config = dict(
    num_hidden_layers=13,
    hidden_size=448,
    num_attention_heads=10,
    num_key_value_heads=10,
    head_dim=64,
    intermediate_size=1792,
    vocab_size=16384,
    hidden_act='tanh_gelu',
    norm='layernorm',
    norm_place='pre',
    norm_eps=1e-05,
    positions='learned',
    qk_norm=False,
    attn_scale=0.125,
    bias='all',
    tie_word_embeddings=False,
    parallel_block=False,
    init='normal',
    init_std_qkv=0.0244,
    init_std_o=0.0303,
    init_std_up=0.0349,
    init_std_down=0.0349,
    optimizer='muon_variant',
    learning_rate=0.0102,
    beta1=0.95,
    weight_decay=0.0,
    lr_head=0.00439,
    max_grad_norm=1.0,
    warmup_steps=200,
    schedule='wsd',
    decay_fraction=1.0,
    decay_shape='linear',
    final_lr_fraction=0.05,
    batch_tokens=[32768, 65536],
    max_seq_len=2048,
    doc_mask=True,
    train_tokens=345000000,
    max_steps=7560,
    dataset='wikipedia_en',
)
Each number is 500 + 25 x the weight over its row's rms, rounded and kept within 0 to 999. Layers, rows and columns count from 0. Numbers have three digits each. The size before them is the row's rms in percent of the matrix's.

# layer 9 attention query, 640x448, rms 0.0244, rows 114-127, columns 128-191
095:551476479499460446480510485513528479498537500493511513529514529510464485483487483494519496478493504513510489507492439523493481434524497491460514487508548506480496503510481499511506486520492504
095:470503530488488478491522531478482486486491510531483451479496533476494502481493505474482522506524460447539516541534518501525543475527484527507545527525522547551482481501471487539513484533466532
092:506501487485476487499459510507497507500495526454439511517514510428473454487490535560529469514528514503428515515533479504503507484449486524497506520537513506463503482483520505488464509481555466
089:512490510479522535478526513491516499501476531446453499496481507489492501503411487510485502501484521542492528515485511492511497534443493499489542480546472498486505470551498505481469499519521540
087:482496496504498508477489511539535484525521491515498545492483491490483536500503552502531502537505487534476476515508477501441479450490503473486442486477462490502495456534484492462456529484501546
089:498431489517487524523495465487506516476503533471534500474530529515517514487490503503474517514522527508485540491530544479509506545508516483522525495500491503460481516504513504541492469513473494
087:490493477498491535467491517471449451449484508491476484488459523508497512531479498516525543545474501548498473539482469527493507497501513508515526499491509487463497541463518518451521496520474499
095:471490507475472489485480471485516514495453480485479484563485519539511542482509469499462508491411536478488512547482546552502463520526498518504498490493506510471498480490511510485535517499468511
088:493447480508527495507453517528516483529498472454494488466506502482520536517463546500487487504502480491528500540522538519510513504487540468460492475497521528513504498536491503497502477488480513
085:488552507500512454491470509486516472458493501517483484481492460512516499479483523513449493475513467513486504489556497497493486528478522538508481498499508481520497509450511480513535517503498527
087:496512486473514479524500506513491500474496460501480506514512505499488488500504504514443463507457487483497508552523527503472487545469480562530497509507504514507490460447498487498523526485544498
094:537509543540484494540467491490507507489485506502542535469506519554479521523494519506501490478454535493480506500465540497495525435502523469520475468470522494537477496536453505513551507455485525
090:482539531499537522499501487494506509458522500482464500520508471532521448474476464532478524477522477511488541500481478446558486536470510546487524477502513436532511498485493507443513507544505491
088:481513486489504445485577498516486494481531486496536478457520522441482541530501482474545513488528484506545512485526462506510522483485496473458550495477492526520489486486464478532459520460544568
# layer 9 attention key, 640x448, rms 0.0244, rows 114-127, columns 128-191
097:550470519511484489484518484454499474481502521505487502528551476501501518479490490519487466465512488487501442506499475490487479460528530462530487494508505522507499549528531517489506541507503487
095:445458485514476436498506531486512509496520525508477479457493466465498450559549479535485516484517493476529516499520534465494515464510504481542505499508486489487519501535504457524504492515480537
092:520484497485491525505485467498532468524508488539503516504510491505453513455485537488516465508522530519449453486527469485514492497461478513534553547501485503484524514530470497494495515455491487
087:486483506471498505517465493505540472510501490507495487489496512542498510475459454490509493524497462522506483468509482482531503517475541493471514493515487499499499493553494486505457495515487482
089:522449477483535514462473494504498492507492487520493524513468489521514481498516536514512494506477527502494488503490474480511527478474493495505425484495475475533498496498491470483507508518525511
093:466430504501472510514528493498513493469532484520521525511496511509520520459493520514511578530507505542503461471551500489459500582513508485519516541483498500499483498484496487511491519480454473
087:517479494484472470459489490526479513442522554531500489529449507500530504531477512498512560545523481468489489500490523507487510497514501493492533519520513524490483515505510531462524487498513494
089:460521502427536514507494512456518532498475521443505484536476482530515495500505482496506488500557449504484493525499517467486514573531519515509501509502493521457502490491527506513465508523513488
088:496467450518499473507490487511511493521495479534487455487547486423528557496490551541490471468533500445524498505527518532470520500504495482485478466485490548537488509512476513469540492515472489
091:522551506491491459513500493522516482490543509550468477507480502541459512486482507556501522522517530525540492515561468497447480478534474558473500500491482516517506508491516497554536476497476501
085:466542497499492473513473488505505497460520473470532494530516496487480472499523517461454512524527494492482543483497485488495510498497497550520456542506515514490537474440444483512513481514517472
098:522508543493479524542474518501537512504471472468514516477525480536523515525479472534497481480508511464527501512542532469523526502515488512499445440455516488520502496511492519445524526496532553
092:508511522482482482491456525476487495490491547479448464492486490547494479475501464484509497526494469523476551517477476480530488511450500504483506467520499516507492524541507525497497499545485517
090:482480513534493470463516463503490500518500483492500518458518511465497522540508484497548506481503476494521474516524515513487489465535517526488480512491479529539482492504495481529507509445498530
# layer 9 attention value, 640x448, rms 0.0243, rows 64-71, columns 128-191
095:517528508489527499510505485489515448462494475511527522506459489483529509499521492455496507472522513519522526466498505500506509502464522539467464487479503464491496482502515484498519534516521488
091:514462492515516480501506510499531493516501477538521484477492448542452491494476484460474515480526517506516473523485483538483509521535494533481512474538514486505526497527489515475527502506509505
096:526502505524497480503504523500509520541479482499478514469519502489475470479504494473497484529516548546476516504460512472506499517516479533476509509488482515501525526506480507527494499470512503
092:463531503469460509518550489480518484485476531468503469476503527480534512541505497538471454524489514468508509497453479474472532457497486514439473505490502499515507473522495466483497467512477487
091:505511528526490519529458513543487531502494464522522537452527537467477491494504517504505497478496532448482478476458466488501460509491469522467498504476502525533504512512468503505515538474512499
090:508444513538498503503484487487505480492510461523466515501512484514527475507527503502500462488511532557479527516499521527500525505481492535494541497502522466496489447484486480488439471525482472
089:512466515484497489484488534519511495562543539488524536496520455506485475568513478518484493487482516466503489500482503458524498522503489504509535459514502519468539506520512495557440513484495512
097:508486509506527502500500460463481500485562470470526512545487485503524504489498481460499523500525484538461502486534498475475500463490524524504506491522503466484488497520510497498468489503494495
# layer 9 attention output (transposed), 640x448, rms 0.0302, rows 64-70, columns 128-191
090:473481491501488523478494515498507548554520476481466500525522526508487504524476505531526507514477522515500502524520495497500491495509488488532520521493517500523507514503502538509495447519485502
090:503539515506503484479470495483478526465518482489477496525486514460537509519501554537515501505489470517469530480495531436506533479454507480513528504488516552479458493504530502494451528476502480
095:453478493435490519464480486530480479494519514509528462547499485517524520470486518512464475517517483464521501510536484505496529506505497446503495496519509518524506466521548503474523511523435461
088:499472455504522495496476522493495494508514501528506483499494445482497475462498494522499484516511527528469482481563538514504518538470540508545503510493499486509503511434518516510486532525485542
085:472476501479570457491485481506499466504509542464532465499492472508541506491541448507533464514533465563504528500507491518500525508545506485573480492539496527460519475506514495492462513534486516
088:493493491493501516519549515464504492489488558492507468528514524482494501538485485467486536523496453498520480492522488508493500507492472459471467483479474520511525515550542524492503524464539516
084:494537509512514484493505472512517499434467490495474483522480524493527514451500498471508508497541472529494498509519466539450511498496494473409481538523499512505535510495508479453543506481533526